config.yaml
num_hidden_layers: 10
hidden_size: 768
num_attention_heads: 6
num_key_value_heads: 6
head_dim: 128
intermediate_size: 2048
vocab_size: 8192
hidden_act: "swiglu"
norm: "rmsnorm"
norm_place: "pre"
norm_eps: 1e-05
positions: "rope"
rope_theta: 43600.0
rope_fraction: 0.5
qk_norm: true
attn_scale: 0.132
bias: "none"
tie_word_embeddings: false
parallel_block: false
extras: ["some layers without attention", "local attention windows", "paired heads", "shifted keys", "gated attention", "value embeddings", "an embedding shortcut", "learned residual scales", "capped logits"]
init: "uniform"
init_std_qkv: 0.0241
init_std_o: 0.0241
init_std_up: 0.0241
init_std_down: 0.0
optimizer: "muon"
learning_rate: 0.0127
beta1: 0.93
weight_decay: 0.0
lr_head: 0.00483
warmup_steps: 49
schedule: "wsd"
decay_fraction: 0.656
decay_shape: "linear"
final_lr_fraction: 0.0
batch_tokens: 262144
max_seq_len: 1024
doc_mask: true
train_tokens: 1221000000
max_steps: 4658
dataset: "wikipedia_en"
Each number is 500 + 40 x the weight over the matrix's rms, rounded and kept within 0 to 999. Layers, rows and columns count from 0. Numbers have three digits each.

# v: layer 6 attention value, 768x768, rms 0.107, rows 60-127, columns 320-351
# o: layer 6 attention output (transposed), 768x768, rms 0.104, rows 60-127, columns 320-351
# q: layer 6 attention query, 768x768, rms 0.102, rows 128-239, columns 320-351
# k: layer 6 attention key, 768x768, rms 0.103, rows 128-239, columns 320-351
v60:467463459540450460507547454437526496476483486475496452500543509498519397439508521501530508507513
o60:597475493533454486581485540538548499585502528543454518516493491527425472434565438509482420387534
v61:565522503474463475452467554484484518507520524494532522536431502475461513407562439531510477468524
o61:526515504520515506459570500533463535527537524553504534611501467470499488493501506542451497557538
v62:513497469491447554512556502453462445529470458435497500531549499486471470457510528523515517542508
o62:484552452400563502549559489499481525472559480548488482427471546540490550523488531552495506505457
v63:491524455551517573505503485518502439519446604491524516488460471507444530452545506497507559501483
o63:423553497484527490503484521472564510471558496529476490476491517557482492511466485492472542440469
v64:463434558494435534524478506500515518480516515466506491564464498486534454467503514513508430489482
o64:445513557465508441521503509483518523520456514554531542477438445520496503530537518470543445539424
v65:449456483493462484466532474474541548531516439505381469546406469504561487460421497497503565453579
o65:527550515489409466571497509471492509459500513487546493503509508519515478476562488530450500509467
v66:522436455527489530518560440452526492440447556460436485471456536550469475525524440480531468550445
o66:507530458457508534415498552511491536522529519473576526406495550540600461521541499470484491544539
v67:519518593487501525488517517527490462434434437546576534533509493414502423474502478485520501552523
o67:516423503552508503487462472466492445561428568554474412564542461495517489503415482571531517517527
v68:523543448585512500501465484461468381482501535494496469509546527533502395522534483560506513545560
o68:506533511496506472521510485492478463446533543526480397461468516524545487471556458556499482459456
v69:516538408435469511511508486456473501510521518553431461531529483459506551515387549475532472480555
o69:527464488529521478505516541510492468505482517444486478514510457559483417517448495494529490537570
v70:534450478527546470528510485497475527510560477451439483467546484527506468476523448533508447483513
o70:520507520474567544436525476468541504464575512577527432493440493480485459535491528504444538550503
v71:505493477471541412525515460553528526464523471502450494551479482509491542553489520503536496467493
o71:505483504527450500495477521424495481506536484496439519442533513449479462471547482504454446545455
v72:549603545521473563518447547507478518539537503566539509463436502499490594563501466532511527490548
o72:474473500478500466463525472473433546450554522459508537479469501460545505490474430490473487545511
v73:502487571536497433467474507532510512526486507502544510418482501437520452521531568497507530529554
o73:435458489505409464475537475513557522517413520543480567521465507491549495492494452444469500518466
v74:510510470518510559543547443505480480437518470484526529526548442464533536507478532464458590496474
o74:522483473513475527481494462451497491493535530478480543500512467560533488455518573500421524486592
v75:424534461535509572529501473427491530488507470448487499463477452459490505552504480507535449480505
o75:510541497526482471435544500449478491495450514467410513483474486509488415401399603502462514499471
v76:487467462548411478469501502514510446506523383518476450495542525501521498508481516543509522458482
o76:508494499436534465471476487526549440490502469544469480513416446476541522551507515427502495549455
v77:527523533513435505494518484487524473517458407372550470528432433461445459487479510468535505495560
o77:555500448432516538538538498426487495473506553498525516463550500449481459496464458457471487479523
v78:498538510457450531525440550460530525518546572538471502515529526564540523543478481446494522502567
o78:471467492477543463482465554503479453480450470463588499468489552538500519494485540449500482560445
v79:486501459538519449453488566488430481522490515478484503490578524414541518488558514524597470458448
o79:540448489549488501521516434462465504513566466509539511585433497489429484442443491413473453501534
v80:574571509547590477506462501545490489469493512461437455573537499526417498626487552454497521461461
o80:526472561565524563467494535451453470546484454441536484506471485483510454470515483461513523493552
v81:571532412506560455456479508523467487527558544548503547456454422398573453501549438451520493570509
o81:556501443489440534541529556498611468514531494473424539525520536401528502562487540519479454558528
v82:486505545443545462466521511480500495535529510468538468504463544506491451427416535533494524500532
o82:494506495495456496525506531534442509456530471512479527467472436464469465533512470509453499446530
v83:478500547540483486488513492563469499490563454491431506509507485474516470456524487487462457463550
o83:511512527469500420515559513385489481477522488535452506425496541524480483490449492532544462500495
v84:523500485564570490487528619500468482445516514430476483501500433443523516526528487410483465474498
o84:512501520481541472506522530514462569474524537533401509514511595519502506502497480456559484514458
v85:494499464511535521552522466545451506500465460432541527516508495486451482548508525446464536501491
o85:575512479504518441463504489531545492489557512454551490432460522545560503440501474490522568531528
v86:462533525481508517467500506509552556520505611528508529462537476507521498489515436488464499457531
o86:439523514499478507556445450437571457461458460524485504473471474462526569450487538571484436582436
v87:532560460466534492564489501503541562504552484517515541507533518482469509545578459477494518552542
o87:526471458484500543490513529391552539485500552502510539438573560494487536481492445500474515501495
v88:535495467518477490515514484506524514546522506429450484507471502569476393489497478545501438514490
o88:544500485504471506504529442494521499547481567584492537532526559583546533530534549489519517542428
v89:491469532487580467521388498490563465494513566564517486521489451432519479551421500531503519493479
o89:480519521522553464556428506515533477501590480576524535486523511471537552466491527490412560488560
v90:512524438533430533462512518568496509506529457475525451493527477459469562448471526523527541487588
o90:494554427584498516501403524452499520473531495426476479488526418543421411458522465539507521527514
v91:499477445493503554523485454498440498480431499485479514552542464492440573523412499522569554527547
o91:536475468436513477462471495509457495482488476442567529515494540477524489474516410433500485534519
v92:440557519468481510536464535467517483492563550470448552471504526456487541548542575522494510472555
o92:491483468471523515455492507469458525494499497519524489461518468483508470505588500516552483434512
v93:477407539538452535574548459469495461447501404399475532481513508504518498508531508498591515485525
o93:516501537535487462450462499499519531490462555504573476478480576525437457529496568516530480490523
v94:471494473477541476542446517470526550499538506521464435421506468499507503498502491552482480485502
o94:493457607429578519449477459570598505448544502481535502544435485544501478491477478601490552450429
v95:556519462560556459506493379479432524498471432419526529587455483439480488456492484482557485463463
o95:439477574471474530527549543484513491512434567521476560431485498521483501461538511504511500545496
v96:489493536503457437467517429491548524481489497490513561452415593490433456447502477581527484537477
o96:501478558404526554480503497443469461467499462480582497503504513451554467509455485546497453505538
v97:419527474504511485477536509582542489487541574484420546530465539531469501531513435481510493508507
o97:473572435546496511417504507553477535490454516483515472457484549448478528541469477495429535515464
v98:512467490508543534506463566473495512501510510503546574463530506482417545459530546541525510546430
o98:463563484517493506472507501539488494552552511531492477501449536431546505495511480535443518474552
v99:470507540529534563472480471540445472449483504496482506612555508565471505467478442483526575480579
o99:488473484500528532464506485559561539559568519546423417441523503507496486498544582465500388515507
v100:494543547503648447491475415566450480515439484454530605502462489502597413518525495534470573502472
o100:488440459425564489616520477462518469490553432537473480488568486565467529592554387463529516562532
v101:480454520499533528527506492473493535514545489571502528445492536492519520470488518535505449466552
o101:525491481529559535502407462522476524538543557453471443524449492514509512514477459477474517528528
v102:432501461550474570497507528456539475462551446568521548468515452459515541542528472471528471541561
o102:482486566522487512511472502498434500540494510553531475503475549562466496490487596555494553489539
v103:473569591494515491438528453500582528489496433566485503475546540468538516517471476492471484547538
o103:465534560469507537479483414533469466526482572471499558428541514469571479495495577509486544394473
v104:510420478513428488484471487484493534451495522527501490501487440530470494550505474503550450536428
o104:525465472489512541465463520414566512445483531550514512456476496484550475523511429436467518460544
v105:428530531491539512424495490481536555563488623504540455449471461495483465475528507494500509471565
o105:519487429532501485552460499442516510546489543528496464534455523498538550521475601473535509497500
v106:401488540514514518519527540549503466468498530459460504498446475491479503435608548505462475574455
o106:482479425534557550496528475443458460459539492481461490451412463451493496522522492487525493522507
v107:500502499516495523464491462532463472451413481456446526505503567521456503460538487523520486551403
o107:436502551543550495532458529485516445492446510475486478505510505487474500469471447421465431465485
v108:478542492477557457493501466539436507507504459445539525533517491563504446503455544491502554487527
o108:485525522482449514519527508489537461488545461533480550463494470541504519517512531489496500577519
v109:486502561498534530549503495499495452450491474506486550523458476474545478622463562576461531488469
o109:450533560542528506485558512551503473530441416477518509438419496481470492450490479487493455520550
v110:453514465595491541457468551499486419519478600492444511449534501493427445486559560539550514450504
o110:536517500482517584459495535478486447462457522481525421480524485435525524463428480447464468512443
v111:492494450459457488492515452506473507505481512496524515518514478555439483535471448440494516489448
o111:526511491438517486525571480491448461482424523429452475530597504458524468579514491523559549527505
v112:560492568492591503439533471595430539480513567504503498568535520501476542546492542504515553525460
o112:519423471510466475503492486551505466471446488543565511507466508470489446409496501476466437503535
v113:506515504525465515495498463560487542509542519483484474462559483457437545531500475538561487498461
o113:491519487427482532494468443466557574557487518519450530551490578495515463628566499509607532502571
v114:470432572457497485536475507509524489535478536506444488518505496555522538543506455502498542556512
o114:485517493491507506472485501549522506509482511528511442508466532524461488510547495506564449475435
v115:491530468498505536462479513464529532532454524520521485504546489517503541559507505463478540459480
o115:479483491500469465536505442545498456507520510488568515519475588522477442459526557494492517536542
v116:484481512525473440430501531548559510425559506524453499519632513548489513521547493496548533494506
o116:501447584581580498439563480456491468480476422488532519561497535561456480488563521440522512501580
v117:433526512521501453605494414450411501577528528526469489507517452505475520469472456488481526519487
o117:524557473494564518505439485514465518534544543514443561521516560480535516494521439523455507530484
v118:497501484539513592538497488467516485499486496493491467477495497451512530544486513483546553526505
o118:528556509466490506451491514571526504526560497544498464584447494490530502567459443537537492485497
v119:467490494539458556452491486441504525500497420420543547479531521514557511457495448485501490500470
o119:514522507505441498524455508477516438498501469505475529560463538430497512536510450457440481515421
v120:505520506517546524490438501560456565528569538482509488546513509556498477524523471449445560490452
o120:478516503514408492450486534527448461485456499501478484502496482456565488547462505486497506476496
v121:448472531430427512539491505552518517512484465387519531514542491493540523474474547463470472473490
o121:508549502491501531492470495458546498469453442505484478443554504508496448465472521509488503435413
v122:536509516469495494480504482504548474539501515471468441502498530488537475494454488418479417494499
o122:533574524483498460557531516519420487537443478548536589520510540430469545497495538461530458498456
v123:482507427513512407518417458501483424494577509498473502501523464517532451491441458482526484469511
o123:460541564443516449516487495495454475512539546486390495504435562476399524540510480530536526464474
v124:557503534512476514463466461471518534528528486491548537475479530550506516558487478614500482500466
o124:510494519497502443458515538496556515472537527462451436534540510422519499508529528513529517461471
v125:432524560466588480539479538535476462565462508511468563510500507478553490551504512468502539502465
o125:503481499529518446570510424462505500513439501521532496467475518425495500444466524504552470537486
v126:477469526518524542493532543479412528489546475486471513421425485509496485487497494488558566511472
o126:473554470528478454530511478472499494458521566471533485433529481475504517502484514519495488480509
v127:542472470529458498432511527531482509501450497450470476505501568489466521467482533494521497526510
o127:488538528491477529469472474517509621452527523539466576527533543470518493554492442562500478493601
q128:554473477536508514457513503508555520509464521495526491469507564473454495485508544467532518508490
k128:478473463489519512505426546557497491509503478488513514484462477464516526465534486551482498502494
q129:553550517512501439472503469496486521513504511528507443486500453528455531503522472477493507571467
k129:527465511527502505509488502500491496535507529516485477517508518532466547482533520506493551495516
q130:542537564494440474532493473463562481473488529554486505477444470477459471472472496492519498482444
k130:484525519451490482474501524500454492557567566508526442545562523489482492496458512481498506515533
q131:512545519503455524472487519508490544528482519461504526502541487500526430521490472504521513518534
k131:516528477521550517493506525494465487528526509511483516494458525491493507487530478491524526488540
q132:465543574509472506545548495478503507534536530546476489502530552499538529412481482482501529525454
k132:490570518434521521492508525533504523543491488474495427544482527500488492446534541500497468494488
q133:488533458477460511508483493446518501488490492517525518467507532486487516520507501512484474534497
k133:520510471484491573491525546498499479488495507491471511481517515452453455528462510451487473464587
q134:490518522491564510528477442463482524515451528518535520514475534577454481474492485488521478506524
k134:525521556489483528442513556524480521512553499505451531487542502430491554478520538500541526464458
q135:495504520504506466520513510506556532507548490462477491591521459588514531523490513467493510499525
k135:485477512529476478534514465535514455471483503540490478492537469555516467491479493474494535538541
q136:444523484548472429492466548491476453452504510480467504527470470510506485493488474495495528428513
k136:529480514539502503509539500482506508423435425510456450514522522543462510519551484469485479493552
q137:462515470512476416465464523511513512490467428487510493517514562477463479483517477462541542508561
k137:503475499534492484514537466548461519486496524598478512528479503549426523540500528503521511513472
q138:512448507500544528460480497488495480507504504525492523537520483541427450531547479504496574451459
k138:490495489477530525499460507443503542525523487501477527477463495524539502516504500470466515521507
q139:519355503520491471396481518494513453542482450553488538530445506488501513496543516488461482477426
k139:520458508486533445486496511473565543483458513466547455497492507505503520469489469445509508551534
q140:497434475474477453519440531514483474480522492472515493493563548510532555474449449528522493555494
k140:438462506521475457559588483517512471495534527463460540545469460495539551479501437473464515516459
q141:526550534461502505507503479490463530461547445532478479453493475474522474522535456534499473574554
k141:500449530536455485551521527489493445553570502452425499536481482466530501570518511541540558425549
q142:501480487394635541441510495480548586540531423504496508497457494545502538562494583504507457471547
k142:521469441536508469482526554521477494542503430508478539551487471527448529514481529485427506530544
q143:517496517532551545479484456520454447446555498531445584454516482578466464506534466463485413413576
k143:504433503514431439515445462486535479450537462497489481497533566522544518507515554498467490584446
q144:534424526560512418568502529500448423445487482492521434497470393489465505541471486499439507536512
k144:530599494482467495402460527444515461500576512599498525555484480424521446489410550478418468552425
q145:497437494537517490493509493459533545526530506542525469460520516529480577399469470435524488496524
k145:536509466547481529500425440457473534536515581484533539420415410506535518526495540497606542433540
q146:502524440467512547483508427429458498484486541524487445463408521485483461561423492438517532445470
k146:525442502539500528507530492491541502487545497547456458522415498407508501594516424547474500404550
q147:558517523524499531483439494479487447493529455559471561581472510488516536521558426512494505538393
k147:529460573445569493517543490467501491538504442553557460482511542491454389516551541456475480483537
q148:542458488487391541482517507519439520525492545550540540506464440489489454485502478399413510504451
k148:491432551496432529527504518469426507482518573523506434504506535485408469467502536514558524575473
q149:465500495471448476474492494484562545455430519481489499476530561553554406466530554457585509497487
k149:528516495572443605498560550507453451526530549511487561435515480416596467478497484476540530483413
q150:534519510492460520529526517525418547549557397590467431479535499457479490478488500550497536582519
k150:457497527445500519544490433553550551559557455443466426455543465564536505477501387490468451607531
q151:469528534506599463549516459491524581511409559450510500536485435463485475478539542541480474545488
k151:551568559498503557494481554534518480457580469413468475529488541508494492442497501520432421511555
q152:445540498484492539396476527479530497482474473467558516523491453445528512426492464469522502551545
k152:581463538596489474501497496531523526583459412498519515460519473486436443536591491562414456439524
q153:474503498474519524507446529472456551536442501476513581547584513538518428562495502544518454500515
k153:535439434467513492486464532452452524529464550520509428514582483446458453506524566504565558489373
q154:467491445510473478488365525504489513553436512485460485420538440581462494475546465464521535558494
k154:479531478492436552519538469444489448511470518381426544434512508479568459419568471478555416522521
q155:502516546509493577464522606485509444440494545519503563491485471425547540583461500520505508495549
k155:488511503463549456442471450504525553587468475463482508546446495561429480462459558519511459494519
q156:464530490484482442499501530389582462507592530435564483479486530460534530436449458494507506498392
k156:512561544495473518440588540419460469455508490455436471440472522531443590529492390550516547396472
q157:469514583567544560471526518558551504550520530518471481503467562515456519426563457546546504529438
k157:538476525568458481551584548541511430477489463463440452546524489549456563451531496497451506408444
q158:479486463401483464496495563507485560576559521540437615509464551518591495455508536469518443552477
k158:432377530491579493473515499506537493493520530439520581539496530475504394439487541488538508531468
q159:522453566436489563574516608445471484514463543474581534489493461457547527506525523414496439527462
k159:452471506460507485502460506508504495505478528497535552536437493480531545563562510481429598537561
q160:571503535517472436476476492500527530492508525518491500514497508454460474460498536486554541543488
k160:476460521466481522565495484492417477505579535530551425543540507521447526536471455512472541491491
q161:478456460500537478486491466497510494445533453459509521541498503516466506523502504526438498523515
k161:490509486506500537534506508511472558476475537527502456499487497484455480487473569481528480488502
q162:513521539488518502505436525481576480535537417502467475440497482475510534555531502496469499452525
k162:468453548473513510482534539437466491508484495494521501518501511419484510470479520523470560487517
q163:537485516522505471505465552510505448525518539522556521415442551482448466522465494468494568547525
k163:501515525430502531443496505503475566497494514509491467551521457494455523541490540536466526446519
q164:468527489521474481536545528536471481500513531498482519496488539566534463507491476497470541449477
k164:524452505461440458481469516530498525575446464481525487523473495474468509542578500473513506496557
q165:548555501509464497451504478555489466555486509543485500540457499449525490517503473525495515534458
k165:482447552430495485508478548475486451521495562520518439518494564490493555482500548534492510482479
q166:513499565528480480520437530452470499490499456484496501505479467496509506504485566522527541450547
k166:489531465511583452493482442488453561490494464511478524492476478473506403491552468438484508547518
q167:478441442527517468487462512475502511500493482474528482499462556565513433492508505444527539449505
k167:523534511528502512488537532475485567467417509531487502453466533440439531418469537514554462466457
q168:501565544499445492498537538557520461518484522510460497484485513550543484487512443507502493529496
k168:585523510519504538477480502447551497515424499481504531525475461459488527501494463545520493513503
q169:476462482517508534490509543570553554512477471502419531519482525430516521506528505527512445573516
k169:503540470459457433473507499518480511574547448506471541507500487517464527499418475577493474541531
q170:550521533500505516500518433458517534455479501536502527509516541442463483478416494505486505497560
k170:513470480547481464512533546472488481425528542474445456513460505474520502500502538522450532470542
q171:560521433544486510496504504509516553549498523448449551503508518469517535454484505529493557452507
k171:574525513438466480494508563408511516567517535488491543483495525473507513490492535525550505501511
q172:464485569514529499554510472498550507515564476495521510559562481453550556503524464457532506524513
k172:498532539521551523485554525510489513550447463517583475483505441561455473468447456428571576481481
q173:506426541554564443520488550489481472493432507546538481460509494514540475494469548532559486567490
k173:482501512499516517524484456535486495493451547524477541555433491466513535567503519499430459502532
q174:479538549521474553482487443480515530556507514542521447465532490544540519516498503558447544496506
k174:518505547402542446501558524485527544479410514498481527484574499469508453537493469543502524485494
q175:531581518464434516486565518586502439536466528480498486507496500494489504505558522506438473578504
k175:501477492532508462467529519444552496494438456555504501462494455551499485581476436492544510538480
q176:449481568504523546606466481451516524504417484443429589425579495520462492529471556533474546500509
k176:475517503436549479487457533484520427518496474530514458476489507527487506493571521518485473447557
q177:518577520492507522510464552439538456493492521537473545530467459474499511510450494527493539448450
k177:536465450479505549509434528532500496499492503515480480551488514479490540493534490576440489490495
q178:451509544476529463508573487479559530475495572442465518426434511521562453515501470489495514468471
k178:497483572457481510403502379476500536490439567451500532540484518501463461442517443511498543550513
q179:509498421540495528445498585494512551560572549548548483419539582525534522433503473459484540511456
k179:487489515467478502487491545520430525470553557476532500492525500472517476514476465531555514523522
q180:431533536556521476524440445557501484528440557547481534533442513555447566501512531468452528435529
k180:532517457494507506589507473542573516613546477442469501478455428473484567468492549427506479482434
q181:489446491497490517494505555533471487474463418509482473520568485563489471457497517504461498520541
k181:562545475440473488498548552519408514506479457535527477406504526557552435414588478510529474561528
q182:483448563490486462492479524467409442390407517522553536490457494438467490561499526473528546559557
k182:537469515520494521560538433491486515504526530490471500517539571546490524464433505485484474525532
q183:514477465511505533506488517486465580465496417397537469512524497543458509485467452493505495541487
k183:587532465555514444444500493506452524544559573455483437556524542521422488535557594519521585457479
q184:485519477510492540542527472494535473530471501520500391483494492514487467456467507593555478512445
k184:552504471490530516539441509446516552407532464590504435457563574501469495445510508525648371489482
q185:479515538487405544538509481564506525556492507461480572454480502466554608511553456545495450458571
k185:470485496525479444510499544543553499502578461540489483598423457444398625578503525551514510534575
q186:512490466410453426495490543492465501556601454541492607489471508552380547535497525487580463492518
k186:546437547460509454604463498537480449638491403512452538497520603568530470480549532517513419513545
q187:473398548495537537474545462473412466502497510478536457489435511444507415525500513461468472412484
k187:443463523519524489510534505537517554483545473531483481500481445503405489521485484469541474530568
q188:538435524512526516512552471435509429465457490528496494459475477552515551497487463531530492513531
k188:541463522575472570588606460563547468461496506535508582503532484548520541551527487441540551505496
q189:426518529477516525525428459542547590453526424554483581569464458406506549549584536506560484481496
k189:558453533466505518536461509462457467498556459486510547447448545464479425580507526456494504449454
q190:589516484449487542480491507481446459515448449505555478476506499505529508496474524556489498482595
k190:494525545457520545494497462551548447462471514459488457447509506451468512598483478474493503632433
q191:517336465489603495468552530535532540451474472521497579483492480533481540444470467444520459512453
k191:493438420575537492472497525507453499451580550470505530559549431435429590473546471496495472474465
q192:464519453500495474456505468501502489541473529440435509476440528456463487513544442536520547483527
k192:461483521463575458411444479479478480487447455572467508539458530509455466468575457514502481529459
q193:524504491571513540433447446514571484449477479421484497507553454471544522520529510621509562459506
k193:492516558537591508552517496470488488475456524474559473494477508446506548554505465528430571503545
q194:612495483522511554565495478493457443546481494448450456555558594467467565531472493537490477467471
k194:525453510522566535484476495476521487497485486547465521510579550540467481532540441507519496545538
q195:470503482509546486502465495461542529498486477484464522456492536472511542456489470513528496506495
k195:442520429492458524476525518506483532523494500482442578499550532418479529478508508464513460464534
q196:496507539495471458514445483511451536483499516501496563530470508496466499543511472471492482428513
k196:540459525426533438437428501527532524491497563469479444478448495457435479536490489437514498466486
q197:432620459515463563542515502495521453496539509545451469430515515542566514510481458543520538466469
k197:419569457484524469457546515513536515535566479553486516558516497504482500523529548467508523518473
q198:534513524529537494517522489509496452498427463480449444466468535491425464532487517556525512534526
k198:512488524482463545543463472525498434473475482499460501494517521529486468503462525509521520533440
q199:481550550510524469490427486483483468505457563523452567526539494458453482444514478396481564475554
k199:510554497550481491527497520490519503518564535534448498506509481486459477433538494469473470472567
q200:437506518455463486500550475481542503521505545517500508461537536523490459536434484512463513477576
k200:480549533477434471540499490434522541457493484575505514492544503549555477478445476450456509576492
q201:462483473479515486524537521454502430527530562470522523491499494520504494518514443475521476467547
k201:490528498506536481568448488470490504482545558471517491561483556443503522546559512496517446447502
q202:535514503422500470503467478469505509452444439536518472491487491511524508566486456543451492497501
k202:444471494541471490526448476515454506429450486512419488539510534498526495463495455522499522466530
q203:517461488563439507489513531513503491519509509489476446518493491501463539511467457564511580511465
k203:562453537517466470426498405468473490516548508441524468552487481438498482538459494554495522515511
q204:503505449576570500493484484483466416471555493567496524486477509500495507538536516517499527525473
k204:479514558450509519497500426513502477488543493509513524487520539489500482506518517442486443514526
q205:544477494499508540453468488532524519520403499497529474530526511453529446528453414502463501500509
k205:461467499530490500450483439533520480516444550437449516467469525480529437530447524510447498603518
q206:473498521574529471466494522468554481511475392507501613510490476534522507509538469469487486467491
k206:507391495481470427494504525477610530522479498508528512492477499437465543578510545519563480490458
q207:444478475576469534477500490471486503515497464517463438585496527493476452528486556540549544503467
k207:468438545505498439488481545516457537486521560532459499536524484493431523559530544441544482535449
q208:545517450493502505540543510459419471539448425524490544479477519458429433477509475542498514533492
k208:473497476514527493497493476492439486534498511562475559466518591495491539477498478499459470456491
q209:442562561519512529518516490566506461514497504499444507574461494481519487506493453503537490489480
k209:511492555546524597425509433548471491525465468470532533573474537507517459529468519442495510493468
q210:535545500412458452536535496533505480436615571476517522528498445471582490517481490485482510486485
k210:533501564448463494527521528492459528495573528560534482509504544482520578469541456451500466494536
q211:523524535550534509540491501503474473467439544490516515490472512507453567510488507446545549499495
k211:563482484528496514516445472539562491486483473497557498551503502504461542465536454458530473514503
q212:476549507570487471488507533488529475454469537469517515502484480542502471459453474473464567453450
k212:530509576494507498553604553491487466507416476479529565485505507480519497515498466468445616493479
q213:486499528458515451478530531470539509522497484469463405478542466494517527494461511564503512530529
k213:480497540479502507485507427474444492558541470465486431487552504505533552448492533528538439523509
q214:482493525451519447512416477535477500537465454517461515483505495447554538529500469507507531442575
k214:512489490493469552518501463522528471509571477457455454504452457445557525530347512522482505448555
q215:513499511449530470531462521488540574440502536491543588458482499509532504499473540500517494470576
k215:529480541423549545449550448506492508417495564496473555460443512506577551510502551522529497515549
q216:486484539487463511466520509514467464472479484495512533473448492517479414553479512476563458527512
k216:482479478482481574558498468548477532499480426467457582497419437509508471507452486521577450507541
q217:516535548479517514560452473501471473523504490542474530476507506521501478458547503484504551482515
k217:485453448454509564457490452482488465498504456504565503486488452492527431486536486534514524459488
q218:527497508548497465490495444555496517517470533511489526470555515536525474602528467542504541475520
k218:504509574471494475490553461541491449511504491490532493509567446489499497523506523571522544477510
q219:508497550511489488500473454459548486503539501516520481408482501500537502497466503528496482563489
k219:522438499525538509492502503455469517497466512487508427483521520505422485504471563566453518490504
q220:439491461517455532428485501428516476544525534518498527601556565437540393542554471452513521492557
k220:504503469496467523473497445431500537549509524509528500493481436430516474608513563501518476524501
q221:557555451501469571590452480478490501551533439524465478500479534485510442465517471541500432484477
k221:526574487473466485587520509499466581469526528440436559515502455483459556529485458491504570463484
q222:497505498506515461506509482520452482409465441445459505547518505448550529504514519494494497506528
k222:492480533428458504513486493519524508436552481486511484535530489485576499479514519518477588442506
q223:516522535491464420525531468468454491515496507472534508514464476483518531498560444538439540487519
k223:493462550526507524506503492508501438511503451501482551479464451424517430517513513500417454529513
q224:455509474499452550508589476542521489497498572470551480479560505513538510500561460529438487517504
k224:499489518517466511486520477514483515439501488447494471408592495504484549452475538473497525476485
q225:480489546505549526542499474522549523436465492469525581534513501514492480497509418515461438527427
k225:524412464442518455550535393492394481493475554489513539510461486509477426511443458552454496523481
q226:520417497511464499517526485525497540545494564494484475499483465538493484513442530509498476491481
k226:546385484429519553498495509517534547524424482485463556515489514549453437491493539475564489497462
q227:526428520487476528547508484567554551491538537514493624479551454452591595521536457502426543432539
k227:494485449524532498591490457493500507476474455575548529540550506523495544524496508476504471435545
q228:448563450446515502450440457489522506509517513542488521486509508457504516504497472493460542509523
k228:543475534500491477472413549504456556500489442498474496477553491435493478516586531463501589521532
q229:543436473560564529483544470529491452467480557458522564454457470508496545508483453504510514505425
k229:544525544547528514461473514549476523485454616507516510478507448421472493494488454490508472462485
q230:497466506474617522487501486498582541520538554478517464559501504551447495461477546537499494469507
k230:438451481427559468512499529503474473448486605525501482512550505493452533568453522493513558473478
q231:490505474422424504570489537531512541549487462451557425481561506529520546465528495579506502518513
k231:461502479461495495454436522439508535595539475452525561454540537481458497515455506576511445534491
q232:426495510517523519449445473514562526468548428471463572557469522526430561491515484539465486526515
k232:441488494478494461473455481488481525521484552487367511456424498491556515449484487459514515488529
q233:601562455490545451516427579491488498474544503514505497497500532520508432513487534487551430506405
k233:553553500531466487479508461513449456545491505514481581551506541473534407488486523487501531513408
q234:462501476507420483479453544572506445469497530458465534478415473549445423474472565561486531457457
k234:554482436496460510503496525464457528446520511406476511477469544535436378462500509468516557520499
q235:448478485476426525489459384461528462415558470460422495467540510479480566474495512478533538472476
k235:476452483507449565471464446491589498549535515541454578489483521489548621541535470503530530547485
q236:569443474497478528466477525482511489532582502434504529499523516529442462460468514524511463500469
k236:530540459475492493549525550530505549560465455435460484483575469559502478490422456520490549538578
q237:534505519526486550440539452395503497497485477542482478521546499494551552487450539565487451531473
k237:449506504534506531493540400528468477421551495495454457497492522554521510426515505524537530533498
q238:521511485472581484483533436560463492531467524461526548486501514525453537533501567546566429530527
k238:483564512461493504502432603456415569508473480493527506442542516478492470527512520502541459484471
q239:554568511538452514514552505482531490518493491491480472462453546516510516543489516503454446475390
k239:563580465499485532496495452469485461546491448449505488461520507530456525499440498546482484515433